Part of a small language model's weights.
Size: width 320, 10 heads of 32, MLP 1280 GELU, vocabulary 31569.
Architecture: RMSNorm before each block, rotary positions, no biases in attention or MLP, untied embeddings, normalized queries and keys.
Training: a variant of Muon for these matrices, 428M tokens, 3267 steps.
Each number is 128 + 24 x the weight over its row's rms, rounded and kept within 0 to 255. Layers, rows and columns count from 0. Numbers have three digits each. The size before them is the row's rms in percent of the matrix's.

# up: layer 5 MLP up, 1280x320, rms 0.0946, rows 270-312, columns 0-159
# down: layer 5 MLP down (transposed), 1280x320, rms 0.0302, rows 270-311, columns 0-159
up270 099:185133112141157127126110125121154163145112155139161121125156157108142117127124120143152106127150188113127096136110096090160115121137106168213118140107122164127114174141153126130131136141066129136105121100134078114150112101117122114130151150120138130119157119145131112135092120135114102114135151114137118129108137140107178121169118138092098136067130153119135097133117128151152074124130136135158102094150117171125149136130074127148124130163117148083104138157128122148126114126134117
down270 105:130124145148132108099106133145118146136148096134152141114103142137144110121101143118106132100130131139110132100170110119159121127103084148136084136128122102153077147094116142124098131177157097144156095102100135099102152117102141166162122153123094107137143112127116139141143149134119119152115146138127130128096149096124085129137155119138145117150132155102120114107148159188120137115114072133123149116135116137139119139131182132118143123153156143125132133138165111121161096073165133
up271 104:067113097156104122102083152074130187165123147101108122128136125143114145138129131167144120107131118084103171143119116109157134165082132127146102147114169124111169127105119150156140083095181117121096130139143110124110116122098179150148118130087130113145116129158161146154124097105124104110138128133128129138123119134111130143126119070141132169122157143118103169121146134101089158130117122111113117157117111139116175122105153149101112139140130122096135113109187140056132136104156142
down271 101:132151086138155171101143087136111106132140145105119138097106112120127159106082114123119169116138145131123117134146153138146160086123099112171107109131149139078114146156102116122122140144100121131148105115141149132141138137098109111134166152145086128132152161126104145114087154160131134112144095155156120119143104091116129138138131185138105161138118134092178114140111118084141118089141137105156120085084107116128110115161117142169144144131103122165155134150133128187135146124105121
up272 091:096075144182128146126113169110152130102154122142142122162133092160114072105102166128093121125160126144116139148133147087169086165120128185152125139106114134102096149115135125110113122096104136129148154121116116121164102113128141134137110144103145108091101074101122115167108058122105111117126140151107125099139133147142152125111107153155133170118115136139100139110117105123098177131124149116103088106089127110119125137125147153080106117101134134110135117096125131124093139109118135
down272 088:165113105155125086130114117170126102146100144136137137137121178118126175117113115153123114139112137104117120105076097148125129104111170125091136111139145152134126113155153145140111117154112145145118105124134117131108133058142196085078160158111135127136142164129147141096113151074127118133075137119108123142120125123108093092160179124058121094124110130134149130110162133132113116162171142173137141116094149083112118120116116142151132139159143130129113116149116131136123150082081167
up273 106:097137167102164103153110119154162164109117183143170135121129122165160141141118133137151124127118119054172109125118141136136118138091133165100138113123104141136121071093123162119164100124121135098124124141148144136139115150088147121176158111141127153140095116116140085117152090127096109143121102085152125095123125149111131099106135133131120126164120131110122144078111139148115135123110131169134142114114108185113140121137138171143131121157153114178148147143102098104118104099117045
down273 101:078142104154141122118162120112088120096107098153117115205117147164093135125135140155154099130146135141156084125122104116142109145135108132124112127110118109131136093096136108116147150133169148110077116129130102156093124149078134093108124106118123108161108196143129136109137126120130156086122153131117123097135138136131164154074138096107132091141125080191127105133150206155110110120153189147143119134136136148148151134120098089097137167134133132136126116143106076107114158165125077
up274 099:112131120126147118127130141158115108115123118106080137124102106156082172111147119138120117150152079117123083066114144149122178094127112123146126139116085125111112108108147108109122134107094105092105154156165134134093134122096168141092124078129118120141161130112137140180113089123146145117110085143132174130107123135094117113158123115120162117131154128107143147128137118099153115086121106098092119162102171166128172097126120106152144129107159130135167140087171132078125119109206092
down274 095:101130151144133143100132166121120124159108163115177128140131151106146101139136156120138110172140153135114142113154157127153133119123123096124142134103134098134170142142129098136104124167147127102137118176134130161118114153073134111137083147081143111109156113110119133131164120128088137136124137143151105114104158106158126149124127113131107171126106106182176145087125118130097141143161137136173141127116115106143119111167129109155094129131085161153158115130124129145101134117116139
up275 107:148130086086146144159143158146147128122143136126151146045101101158134071144143101113141125145116155145141123124128117132144119136088085129120122163107080143126131116164151114144089118161126138081150143157163140125159115158103132089112137117105163133139142129076133172139107139156055120091137128143186102112122072108138117151154101131131109159105127109101110126132110180126111084117090080140113151138123150130140134151097103172142156152135121113152110142133099141107097153135107075
down275 115:122134102122092144120091145139100170078140082127155169160103095118142122095125112157172124086152104105165109158125154112147133145086117117105145133140087150123117128156150109139133134143111124133133117108155155164123117143054124140104138116123158138126113128118138159151076164143140110100101169086100121147112120116115119088126120105105122149127145139123120128098109107130141079127149116111166118175139164100116128142102124107122113140145101157174106128161116133138128159111138167
up276 096:131142126066141122139104139107111149068063118119157143172130143173127173102094128132138111165151136121135090092133100146103141122134104183128114126124147090108140163116123197106149105122127122106142160142154136109063141149132091154135156119176121143114108133182116111143177152113111180142113111138142149153167175135081135153135113100144130124093141135119093157139130100148118126152189138148091088118111142129121093105116146144151159130155109155092125074132129123098127118149179119
down276 093:104128110136140131121163093110133135166139153135125121105135119160144117155124122141139092127079129110103176173145145141128095134152154078126143149193096187092133100108116070172136142139119157090126109108142105151162133145175118140117119126097094105135157154112139119150112156161086108166094144145112115113126164122180132126113135134087104156175137111128155151150135129121100137093111134178147169117130085105131133109130093162140128135120098134152132158115126123115164147113132086
up277 097:098148155189091111187158123152159104088145133125126134166128116121084141142147113140148145132134115131126143157143128145085087159115108104131124164124195084155163123175134167097101099123124084124066090163138094131177105123129119129126114144168136144118129150102154115103122122079131114133187107083154134105127115137096124117143143123106088124114154129138066142101130118105148144136157083084118138139148114128125118121158143141071160103154080127074149146161120108120128134132151124
down277 094:133128137106157086086168119135095147176144154140130115148114093129155145121116126120117077107113161102159172067106156077126138110110133074129067158145125084083108118128125130129123110169104130095148148159131102111152147136107133069082151146081130176144132155126137113122113127161115121141106141121109171117143116154146148132119140131126137152127133124123118136096126126120122153138130144095159133129121099076134137141140128161116087132153114133104129058143093121163116095098149122
up278 097:150134109131116150174139122101082091147130105147149140151092194164104165158156137134125123123112120148134127134104159153142145139126172168140168148156153100118092061129142077179171121146127153160123132111179115167146111156142127110133065165105140124155141139143133139169152151114064113067129107163105090108114137156138158145120096164115096136165143082148130141128117146109137117111141110192162137082123132111118067169091126105153107125077155128128206151146147144113119104097135097
down278 099:128172124105085144141135160106158110121130116139139119116139150166158141094109113122070112117168144106128140132170117139123137170085111140139135117149093108162155104167143168108150160104113095165120147127134137102156141094085131127156102094093110146133129134103088107131117144156128129132165144152113141168135096142128134128168142096163136113131159170188149115082071118140123129102126122124118118125165167145130122159136128119171153174131093154151135108173120160098084097148124152
up279 107:083090135094107094080150123169177111120166121116137132120132098129119133127132182135151147118139152113114153109179144117132160101154150112124128107118152123145162134116125104165142164133114170103147096128132113140093104093166114149154122100114097156154102157141128138113142084101136144158116170120135098096094114149107173114095109053125130093076138126140117097104111130130121140109155112123113134147133109151117071126122150132145100071170159128120137130156104144124099125131145117
down279 107:114141122119119140082113175145134089118103100170105160121105081161129137165114122165132139097126142103104126147135139151150156118107114092155148112116117163093099142144158100146129139136094103142118132097094133152145125094130147141104138092152139143119155179145136102138172126092125130097130123092117156148142132091142160161117097102095147105094149104164146099147124122132124114143143137133145122126138134123097120166089164131102119126113105106147136168124105115081150079123138122
up280 094:086169144120148145123102127151114094146126141158141141137180113133098136161143100125155118151093149109104152117111159147088156110150071123156149159091146153125105144122097110101114131155081126136155118132119126132180122088107165129119162147218152142134149150109148107134072128155073139126111114130115127146132131131125132137123124103137116190150102133104103143124173089086185155159081161128121157119129115093102116130140077085138148092109104116119129099108132109173121075105098090
down280 103:145133114151137063148132110128191114121128158129135105148183083136143127128174120152110123120136146120086151122125130126169167096160148132118147146127161190129098057111136157128100144104135120135089144135152147135149126128034106131096126136118113118148129110119124147100145150099119138103148107114137115091105170103158141151142131087175114164152104149162134154146119162118136141136161164141117129099077132165079179064116086106122134195145124098168127104106155121137148139132126107
up281 095:137156096100120131123134098136082129097151110133135139087094122136111142148158132158125145128127068102108166121143124135154173100160135105148155135124191113150125145164130104117145140145100106153091116137127109113091131147151106119136114107125135133129099081160106171111105100152164145105146155097121122117101092131126141104115171157131103144104170122071108140154154167177134145108109131150106165138149102103109093110130114143159106105108118132167123196124165087150179152131140162
down281 100:152136093180108091151112142107176124138117144087127111155160085136134141096161137119120148133112128073137122138097155124154129138107119146200152140158117139158112159110089116091112117139177117123180126123095133164153122125141073141140102146141154126115127159132131066159122149126141089116118122148104149148111146153141142084096115138090108123095141113120107142120115155123153167157118108164173127138129106127110166152130107054154116153163137120096121127101108123161122103093097092
up282 093:131142102106120117117135153165147074161109113136085125141129129097131138136134143147101159129140149147136158079095107130124076113150149109157133112149145164079141111156132130157124132128091094086108133114143119093160128152114123106123109108098139134128141147109136162094098156101105175152118114152113100125128175102138140102059149107123151118134126142072108113124147108125155166140109153139127098100099148128121149105144150158138131184130144129148136116129095169138100146141145126
down282 098:124127124122141120120141161132121117114167124137149097127096106132165121152179106109169137112143130140158116108142140124144162103198135114120125104153130112125154146109155090107080127145098131160127141129100115136116136112157139149122118065159123133120117153103077116187123130100119107150097127155121147099089122146125087106078185128146084149154130130115139098110134130098112137125072146180146165127111148112156090123118144190161168126097103142131088120129136114144141120138181118
up283 100:174167113130149118102100150141156121119143121112139135122151110164135119131092112119162139130125127129132096167162122164097095119123133145160163132138169076152136160122118141125189124117086121156090134138162107117159119069125085117112142118145152108099149098138122112140146167139135172145097089123146081156107108164159147122125121130131128132139125112118124102079137160154122078143156124086129123096149083100089131103161149125126130139147096142146126139139122111166134123155149170
down283 106:109143168166156115104131129112126129114170141139135137163152127140145110160118106143141132118164111135116079137137104124131099094118174129166153082133192134189116129132090138151136101120144154118144134157096137094142115137131128184070127121140174099095188112079106097127141134136188182143122120118148066156176128133154128155144119133135078117115132125116124118144104120163140099131101095127125135134126097116071105114097138164117128125108134140134133129134134132154135146092144133
up284 091:164112093118114124149130092116113099142171157143131114113156077162102112114128144101125142129077098136104065110107119085179099131123130106156142115111103111175117131088132148125138158137126156067135165113104135158114133147068120179133123150104094134107136114139219169128162123120142074110121140084114133113151144161122116145137138133139119148135129150131116137178138131117135133116133128134110168158105158159147072161097077143120157129130110101136160119104118115112113160127128100
down284 093:138101078104141133139119132140124135137142110151137106171137070151114132115098136093108124141083131113141087110121111078149102077120138128119139140106127137151162088105152121107131129116155118101128171145088149168107104132089167139140109100113140114169141073134139075114149095111153121105133130091076107077145149149129144112130180112140170143120130154104154125182182127111105152134111137123107124134125128133165085149087131133127118124108144143157108056147133126146158130123117115
up285 095:148168107157120103138195130153124115091121105125108106154124161116129153152148108190113127121123095155153119164097147154070154093145163150135141146095145111089116107174148160113150118114077094111099135123096108141127137123114135133107108113121136164135155159084085154124146167174151144142163133167094142111146108145102088134096209148159149108113176135136142169078135116119111107097132097153126123162129168097120130114129159151157133082147136122125172133133136129159154117153162113
down285 085:135130145130163176130106136189141098115144155133114142097096144111145131140112122105122139144155147136126144148122139121111166082139144075148147111123126139121109129119097139141113115124091113180149111101109122121160118159150125073158111162153144175152157129146101078123136133133150146099132114149115090155152132115152090145108159134127135134161114087140147109094130138148148063108127138127147135125119120144109135107171131189124098114141147204134103118135123095170107134124156133
up286 107:155119126132140115128127102127130145145131139109118144111113122110153129149156139144152125137121157149117136138142210140181132114131129119124152157157139093145141147119130134140134102095124129079138122146131162108140108135102103117134165129128077099131165138198108107111115153122128141136141140111169136105144076110124123139159120118148151112132129156102142124142143129115171148128101134137173120091136094097113081146089120134130149135115146087086158127092113100099151139137125112
down286 112:111117140142146134146165083119090144072112144108122100128155105113150101153126125110109115143116117113141129133069128115140201100188094128140150153138107124095098133121072123138074143164137163107144150127131145106135107144121136170150130128079123127134151099075115115131123130151126116126107155149082116158121076111135116127125094143166122140110116101135108117125123142095133133115149090112126100113086118129154112143104108123121129172132128094128163119128130128083140159105151122
up287 096:130154169136132098133144099130138107114159124115115139131127150130110106140145164089107130127144129106165168090151104114117116129100152088114119143161143114116105125142079116133123142098137097110137118092094132102104169136174103119134114125172101120142150134128091086165159144107085146121110159151121133118078101113105132123141136101107122070134106140149139114134098155096100144178159102068131137134143133082144130106173048160167121135133149126138193130130108053167153119149139194
down287 094:103079077145141131125145134119120052136101157109127160103142113150135122113122097137118123129088125133130096137130114118143138102116148104126145093101134163180148128206155146128155168105133124123106123120114108155105136155114166101088137131088191165145109147136116080133100147179127135133129064107126150103188130157143152131125119120124096157139110154132064121092106133111120116111152143148133085158089130107125141144117101157092100124120130144088104109146106118122103112168141099
up288 095:167141185076158119125105093133104094135132137090136150121114101124150136149137059119096087094120095155145100091118113154149108134098116128081170116142160107119092095156111124142138120103116093147126195136143169143113150144116159129166120131127135113176143140152147179075120139093129119099162122143132149167098124124115133149156132100145144147116116136130117133155153151092139129151139127140099086112086099154119130124100130104136166099118131114132131152131136127105145124122159108
down288 093:155140132102097118103130110146096105115135120132109119114123143124144138144121127109127109130141143126090123134104137090143104096118113121159134109134149116108105087150106112145129116099148122163142139123134129128156150110132097095137190174171138133134140094144128148130129101165143101113127151137142127137145107104107155115148137134112081110118121122142172112113145085164136129078162098150139132123177154130109107112164080141108086123097120146152121105109147147142165116143127140
up289 102:111137126138133103143152119175158099102139144145105103097131096073139131143132136101137109115119118173129125129139196151125138158143138094169119149139142121154122126098107123094089151157124110109143177133139127113155123143098192148134145129137151143087113159140150152160134169159118155126129125115108111144102059120130150126113130120072100162132109111108138098100133145103171122098130117112102128173141142222115115134160081137135137149128106117122093142135148125105128145137108124
down289 098:132124118162151096126073129066101149114142132122123148137089118127142124144151128136095109081138185116130104120140109129140150158083142105146162094155149133145141084128101127116153118141142137121101103148140164102124147089185146146103115109093122134166144134147145107135145123096160123124131200146161134149152121061169104145124192118130107138139138158111134162157142115104137133094105121134131106091145112108115135106141135134152121124148120141149119125177110126155116135092137145
up290 099:157136115092167123096125142124159099140098119113114097127138150106147133152140120143142089141184098134110119145117135166070148205161102138090120150106099119122158129150136139128107110116154108126131102144120100103141185146091136126159119170111075129095111199100126103141143095165137135146142127130120138124100120126130133124131149093135104116100107106079095131096117189130118156107105120111138140139091087127178095156127102117125162094136141121129143144128106121109116118157143166
down290 092:114111108096127130149136094145164127170136126151111118178125124122120104088140128097123120119112127116119095128176114109177069123116132100146064155151166127160141117115110105144204135135126110129149144149106141150151114127155132151079105128144138151127091110142131126141149150115143128096086102143110104126191136127120105109119112175187108138156145148163122136151130135142101130157110128135130155127164165135085166118136099096080115163153109141125120148138160091139127109107120134
up291 092:145137133114101103147138103084112107158142088110140102123099119113108145137140128169094112131123120159132116147133114130107151117172138136160127128134120151161125090128130104126131149120127170091138100124138119115120142140147149156112134120126106127095108136119113098163100117105040096133148175136102109096118091142141109114115148104134139121114191131121149116138100160142148155149094147118105112116124146116146089145132082160132125136103107165138163157152130127126115084099112106
down291 090:086119158166109138140137124151141076141147090119110120132147163148161152131116117110110097117136128164122121137133179140102144146131121183129146125138127097131170147072128102146080137122097134108185140113156138102129114163164110131085112138080115135131108158077125101109113109116083158135102132137129156129130102164135146128161126109132093108135084139099124126137114134148128136157124145137104168110163134122133118102135111141129063161057144169114096154127104133114105145154154122
up292 097:095123106097144116162143158122131114133145101187124130143128128147108154142147107104146152104127135075098148118122125136137133150141148131153112124152189114108136145135117122135107145157110086110124120129165158112142118078128173146137087105163113101160114135108148144119131138135136087130161087132149101078145097137137067127121175170146102135154140139146094139125107152093148147109164152196074141117081130125144122109157120160131167163070142109144145122104118105080140124134146116
down292 093:140133158090127136142114135090134149165164133144131140144143101160149095101163143120125114079102116120146126149100116091121125098128138152124130149130147150126108098141105158129133181157129143168110140121125124090091141125133145107144108125077159134111153119124131133106133103107154128165098123140140104189118160092144132154103154123168176128133146132100102129102133139098126104100131143144103148153166126115125168127122155118121160130172116143126130153142117107080126160101099116
up293 104:104130155138123123114146149090162137105063122128089164165128142099128127081102148153133141094121171125127125113126092097093173150107116105134097111099137121102143097115129119151132107117114120141128128116114185091109179133114126167132145125127122081120104135120087172147135117114124132119146153144107117121093169154099149140083128131115116104137148128141110124130088143132128145152116145156156103138159102173078128172159203154157118137127116101165138135140139108183101087113090169
down293 104:111079139120161141119115164121142171162142178162142195139121124121090123130144128134122149142137108148086122147121172137086168138148072135098113135119134112130119145128127110106104168154145153110170151123138119148106095107105142137140084088135163162187114121150159130164102118165131166138133159156145056160092163141130146137116146149117107125132092132134176110129117100145134170147121128091098135143098098140133077146135108104149147104153139134110090164151126074113157122112165185
up294 104:116129143147178135156109109153152131172105131130141081132149134112092169092176115118113123172152105145094124162122131084155101096135152120142136149146105123171107131141174149148118105117182110139151110147135128132123155151095154128129139086135124107081115173156140098110114135137106144129130145165086160159145126152150107146116110105109140124159151115120157094150143153131121166118112113151126134140123158177156117155096123134108110167176111141099132103103102106102143122138153105
down294 100:144151134145111092147050155133109115109170153143161138117122162143140154145126123141171102113085130120117105110124142152151095151156122109143123107146122081118138154111116090088116129175100141128132138171083129089119136142102097123104116124116097125158124152130130117119145097115155152086106176117109121154144144139108150086085126111095107123120132153131144115129137105119082127118114148143134135146124129123144136125147140131116119133156141135180129122140110146152113154152094063
up295 103:097149146108155134120176140136074103141096096156149113145086110121149116143133105150104134124063151188147134113118113115116128157103110158139133102096096132140141159147148115125141146110116082101115125142132099122144121112144138162115112142103115119152143160081123137139150152108116111100120149157149119148149164165105085158087106132167134134119093140066154112150109120113119122126198112122161114134147172121157116084118119138122153145123127121139120155111131087137105088133107090
down295 109:115117118089112129158109129093157217117090126178111110112117131122168116104132135120100125113093143152157112136158116124092144175139165145155139126093121155133078157148155125127168154151135137153144111126147142100106148178179143151100104115153099167131131129143136147117103138107141091130095130127156108180127121090102148124151109146150081163141131159141158111112112107105118133121134133125150093141146145103123115075127095143105117121147134097148118168180175103177105107148153134
up296 107:170125135084122102073123115098093123133156125140133120111098096124146135123148141096152129134139147107136123100136130115123141118103104118125116168163159149132112163117107135144158120143138140137178147131155125114146131120095105105125121118130140131093110089144125114175132098129098141145150140106110134117111142128109099091145115134148124123094143140107080112144120126121130103077165125136121098073117168151152087088194156067120127189138109085171095154105112081112142123112135138
down296 113:097131135118125097147111148144169099141113110101118141150128070139146128121123142138126158181148099115105145168136130158105148133148145124119151158136159113135084147166187105154124166135130147120113144123141113136148122157134159104100137120126132145119110156099116077120148111115113116123140157118141128136122082137133180105117124131125168151089102090171123114131131125138127109110133134176118139123130103115090133165098132105138101162123155131102115143106120147134187104092139125
up297 103:136116148121157117072137096117152133121121116114128118142122085135129088133148151135108154165165116134122130144117136168111133112098153144075141183146130108135163140130164140105146120146130167122107093117095149110105140139138104099159126138145079109137119096090152150143149118111094148131119108136120143117126131117114102163130114112133162106145142165139152089101110091114130109132129126191137102131097162119106156077113152153112150126167062120144116122136126101136170113129158120
down297 098:129147141108125087147116140093140148086116125148123061124117100148113109146126090135135145096120165095129138119064113151120146140143132129130108156127130138142127111110182140134145145132121158212132101112091096104121132109134101084114116169139135114155129135125162150138128163115112117148132092112141103158113147109149138097154136124094111086151133136116126136136150108114156135135097087138143130109146087151115128136132080120130121136151098120085124096150145132121175178124137107
up298 104:119100106125150130099141129145106085166154145144142156098134133075103142151154091122116147119130138143126138136120146136115146111157120148109111102140152166119097142127134105116106146137143136147110100123148099127114164160123108105192114124163133149139128138119181145111121042138122142103135160112145176118115108124160139165136088134133139133117081152117142123155160079154147150130141124140104128106112136164195090116097138163117110163107123088107167146175102104162138183118104096
down298 107:136130154165185153144083102148138143120116096143103130095113128102128124128092154138140098131095143172122152172134114127124111138133161158097117114136110130165095134135165162130189112152124125096184148128085102111102115123097100147106146113123122111147135078116134137113172169136075133128085137099103116172112111101135114125118110122075138129150117105159120119147107133148134126127116136092154108160129099125072096141151113144103124093115151158184145116114135163081110084124134164
up299 097:124140128124114153111089136154172142124163148126116132108079170146141137128150134140127138104132144108140144172136158114118090156115172119132132136136081154119127183080109132095134114093130123136113128145129081119144111115165145127129120138147113157182141140084180123112142152084145139125151103124137144138130197126156139113123110105084107114115083143112124096112107143122106166106138105114117102093146134153141162134128143124121141162152111085111188095144125146125156120120160152
down299 098:115115138119115113102131137149140137131131108114188108148087094100137196092098097119116129118098134116073146117136116141135101142175142067151144149145111105129090101139072161111140097139176137137082168146115122116133135154125145127104091160132141136172117109137145099103110108139136142093131103123135123074125144151127099160148133125112130121119131096126092125145134094106091096119145153164095177163118122124144144071125121136131120120144145091162139142083146137121131097080115125
up300 098:159151105116106122086147149160082144134137149134087157074111120126120139132069116144129114094114125138122163126138149104136115111118052117111133113154141147133127125098126121127129102123104127133107179130161139116100179080168160133154096106111111161107127142145107142127118129118159100166139119091149128156134128113122125175161108116122093096107135135117162142118142141120142166096119145119100131147124088117142099099089130106156120146107128092156129133120132142115141116059176118
down300 098:142105093081142124125140093132137181122149110138116124124136174104093163148133156113132108098104141132138141147130127118092157138078116149110140112150128160098120144113083162151126104139153118089114134104122107098118147098153123092101088131135142145131126125135087109106148171117145092115125103112114126121122100135154121134132129177158115140138109113128148127131109120097128123101148154091128080124154152163167130103104091118118118173152116161140162136086136119137078143087110129
up301 110:116127129104081145175127119132123147072170102091146123142130100082167139129127154132134154135121099072165162166137122121141115145156149117085151122129201145134169158140117117106126164090140108125160105145102095121080120078168085180145148102142138151146129133168122119137135141130120121158135109180161167129120147127167142160080137132144105096116099136167105075129121141133167093106074093149148133100163140101144111056117130145126152121140120142098135090131172134138138144101118139
down301 111:130079102151144110124128101139103106115105102142136133123082099112116135160137146120117095165109088056149127151156134086153128140101125166139186104126119156143196136148129113136188151082159106134120114140159123127097114130186144153148129142145117135131121122153133107143117143141120129143109119122113112127172103106116146157106138099147155099111094119153158071146143133125144095129107123103110166140108164125119130135098150116119156126159145159117138143132143100137114168101144136
up302 113:125155139123150142137132108148121096131157150121145151118126093118147081158087135160142110137148135149092129135120090145122151157078130174125150116160134146092131173115104137147109110118157140132133117143163110092115129154144118132106144117102140142133088140126142110117128092124088142097108114156098098123149131121134098125116113134127147168117111108111123101136128139131166136170112061122157139172147138215148128132128122116108149135116141124131137087137110089104143089117176114
down302 111:119146106158117143125107109148151144107117100121163133151102118128129133174124144156153123158161152133136123085170129132120132161126124141147136153107137165099100185137140096157140145085158136120096158152144094141134166118143123135098140120119138154119169128139098100132132047135158130111175102132101133175129129134140131137137115109117116126103128114134136131126126067118142158134141124118133146111122134132108164122128126105110161108132179095104153138156142099138157141136137105
up303 097:103152187140125134176148143093107153134141148111145159131177082106121137122134150141113131155151125141139161128137124125112125114113126127124088132121112124165089103180137117090112144147098092148131112127128123128142120083126126133143131125146106119122107099149119088111108133144130150161139136070132200151106130135146149101141122105135115136091108133136144129132172114123088105151132136144090165110088158152151151132122107180123131130134140158110153159104146118098157135125123130
down303 097:088137153137115151135103097120134112152148143149075132135149042136140119134129120125126149149100143155184155139132126124090117098184114128096096126113113134117138121110145183117148148123142147123114140116153144155101135141153143095158098123098133171111097085104153140141132118131143098126143203114130115150113110115102154105129100120140124128110119131118129141146149090096088119092120126098160146126128124135117096121127164142139146147157120067140150161127130151131158097173136109
up304 102:138168124170117149147156110139137167095107185128119113173115100131136156175149104161158129127185139148138138131149096132179132159125112117147165124156097106106171100143139139130135107134142126111160137134108156132156101178123116144134094127054117105103140137145101145121089147124156092107114125147135137128107083128139118127141069135125129095166122104122155112139155144159164123127089109090113116174132126136112131112153125151099180169101116079108150143100147163124148137140124109
down304 098:152101122137126104148114128115119116144141127106164140168154099112138100143087110154102118152101131117127129108152164161112099109129091103129105102111149151135138109122113113123114126152130125100120144163133131122111156106153122113105124168093125170108130194148100100154190093142127143083131150121108139159124149155113108111131191145135139114120141140185148171117086128156139127156140142128112114123051137136182124123131125084094170120144153101096144091161097143132106160137166135
up305 102:158092122119073137132141129153108121134123117135137128163119100142103130160126113095097121160141128131153132137157133097160075148109167098105127119118105149126104149165117104096102155189152087137116163164130135124152128149104178169134140162168143112110127116099133140134116107142115118189163135096106103162144131127117188140110118129129163163154116098153134129121124112134124091097158106135065128110124169160155156130123115174100107137147160101098132124061111136105137117143146132
down305 101:113115127107087122105097100094122130150102087098145130149126156141128122189135144168117121134110107110149109170139120141073112168136092105126126136146141128120100154128101118135150120098123153110132146091113106168056146138148076138127100180131078134140140151127108149107128101144061075095117147147130160132086098113104162123106117111142121108099109132126142158128131180141123179163135107112120147088132108127117109134125131101146128063121127145131156136146119157164126116124100122
up306 094:145102150091100177142127122155086112119157089166134135140110114140100153148142130119142123159115118133085094124128167132142094143103110185171182107154140105143146128072111127163120157135102138167141153103129103120121139163127119107131142136152115106156145155131131136102126123144098146165146106120147124143084177116136126147122177152148121082118127108134112130115103133091114075153121165126118118086140145186169156150142123145151151159140101113110172128085131109170112124158125146
down306 090:140093107139136092141113151109120153135114124064146165093144135095169135106105113107159149128098099109151135146152142119108136058109134122100066137091121120136150123102090119142139100125108110148126097107132147117116144092164112167127159148147115099127118139128127120129123213120132094113095107137048107133130139136127124118138134161126145128133129164113143137086149121159161156126114124151081149146126139114116101143143157105111120124134150148155091084136133158137111109122116102
up307 094:124139177144132159144162092126076124167145101137128165132125163092136155127188131119089167145111100132139129142090167114108104150186114093132162147079118130172128117091099084130119110172105122119117147147121148125144106101132204159152110100131131139144156133159130132136123137141126124137141167135115188132104077091137125123094156134127171145184113137168172112135130084127155106162076136126103124165158151151116121112174121151098151132139158124133144150134136116107138119125113121
down307 103:151098104116124119103159143107145087096170123097113127132081136130152139133104165094113156102148117119138119135116079142095125130132130118143108084141159124106168118096106160135116135167106127092093145088115147115161129164088134155154153147140146134161143105147138119134093203137120139123096150125139119101119131099147106134144128083166117127063107135154112142144152171096104129138155094136107168122146150126151122111096077088171147156114159114117105184131112147103119123101162142
up308 104:099162144136118117173157077155140122106109137101114140117188161095130120118121118106112102085097102105090107136135128112132107161154129124092160151122129132138158128134130126161153140145116113110162153139130138087127124127105156150179083122145166125156113171145200122150083167112143148113113141079158101142088139093133120112111122182130111092120072156099144156120113113114175146170091116130122113139196151155140096161112117143113126122111124133134147116133126153125124128159093128
down308 102:139191078113155136131124143092119155105097130147169103130093084103136117114146121160143062160140131100157179139121158141137126109104120125117101160130105137104127071148119153129126143073114118121132150125122121119117144099131143114090117145121123106131101126114140133160168122127123125155134181115138102141140102137132179118139124150176114129170145108136182120104117174062148104122149163137135174096145127133110113146117141110140124131141162126094136122115188114110155166118158099
up309 095:134111096071146170167169133123121132148136132130152100152154132099115108123121127120138121138089123169113137109144135112099123140143140113120130118139103121122142110139117095095147129092155104196144154150107118110110137124124128124107085108152119095120130111161146184151121123119154128154148118133140153133138135150123098129117122176085078118151167109157138143118118135111098153141096181120171137154092122106118119103093124101157172135115130159158187157173122092126106160101134138
down309 083:148130144150098093140148083155157127153157090087134116133158120119138126146116081129167130154094122130128173113104141129070136159085142135137126104161112105117158146125134098135089120094135161103137178141102120152133145092163080102117073137147153111122129118129152114133146102142165097126129120115116146105113117144121141110152093127110125113122129077161153116092106143135139141150151137117136118145117127125109079117129115088139129104163141169141110090146102181135127130152150126
up310 096:132135100120139170144136123147117136102103123132108100102161109131144092100099146098094165130135121144142112092125167156091119112164156115131129133112128129148090109119153102139102112112118133134128131144143162112113131135158129118114113104161123137137144177130088107132136105121118105080101162125142110134125106139122144093129157103139155106123209117097123100142129145131119124151095176131144163100102104067115134146129124117113125122148127117131117121123095131147074145154142096
down310 087:119140181132180111158153139099173125172132151133132166157154126137138131096107125155132124133150139143109124176120095126107146141185135122154122117142099113117111132129154131106171111084141097108156104092106139113091093149121135136156164124124113120121067094107129130130100146094139143170153133141144144103121093141090147122156134130151133138174108127136141100132132121154152158113157139127139107121124143120111097099165112158135183138133172128153124117143151128110144128136121118
up311 099:124117138142120140134146139071144154097145134121147175129149204119142084138144134120135112156090110096139105100108111126095149127137154135109137148124152140124123143181085114109155114096114167105149151122118138129149132167127103094150119163131115104098181111136127127105097097088098138133145146104156113108117162142143095142168164179139176118080127113152136126124152070166097125111104096145145139124154118078132132083141112131159121163160122103139107115138085090055143109094083165
down311 094:136140180117129107163132089146130129168118135118126107122106125151153139089090128124117129130101132090171184130111107111115077115127158137090088146097129121146115140150147152108117130118143124154129149157160112126141137149107122137071146118118163148136133121108123087131124094089134105116121140145119120093164134149144161095123153165138112091096117075138104127120099115132133077108143112095129140129113129148099133114155136118091152141125084140097168109117149156142101146163132117
up312 099:157105106118116128125124139136146155102156157139093140110140135141141139140118112118101129091120158134133154068097163179131159154133142150114121117122111120123143111095148146148084133143166091114138153083160185096145132105123133098127150087112126152161096201104124170119136164129157146163136152096100132102128167109138083140141118089111145108100042125116117105125101143104117090156139136159113160102142128120120124177133145134063167117128132115114113111168153106150141124122130087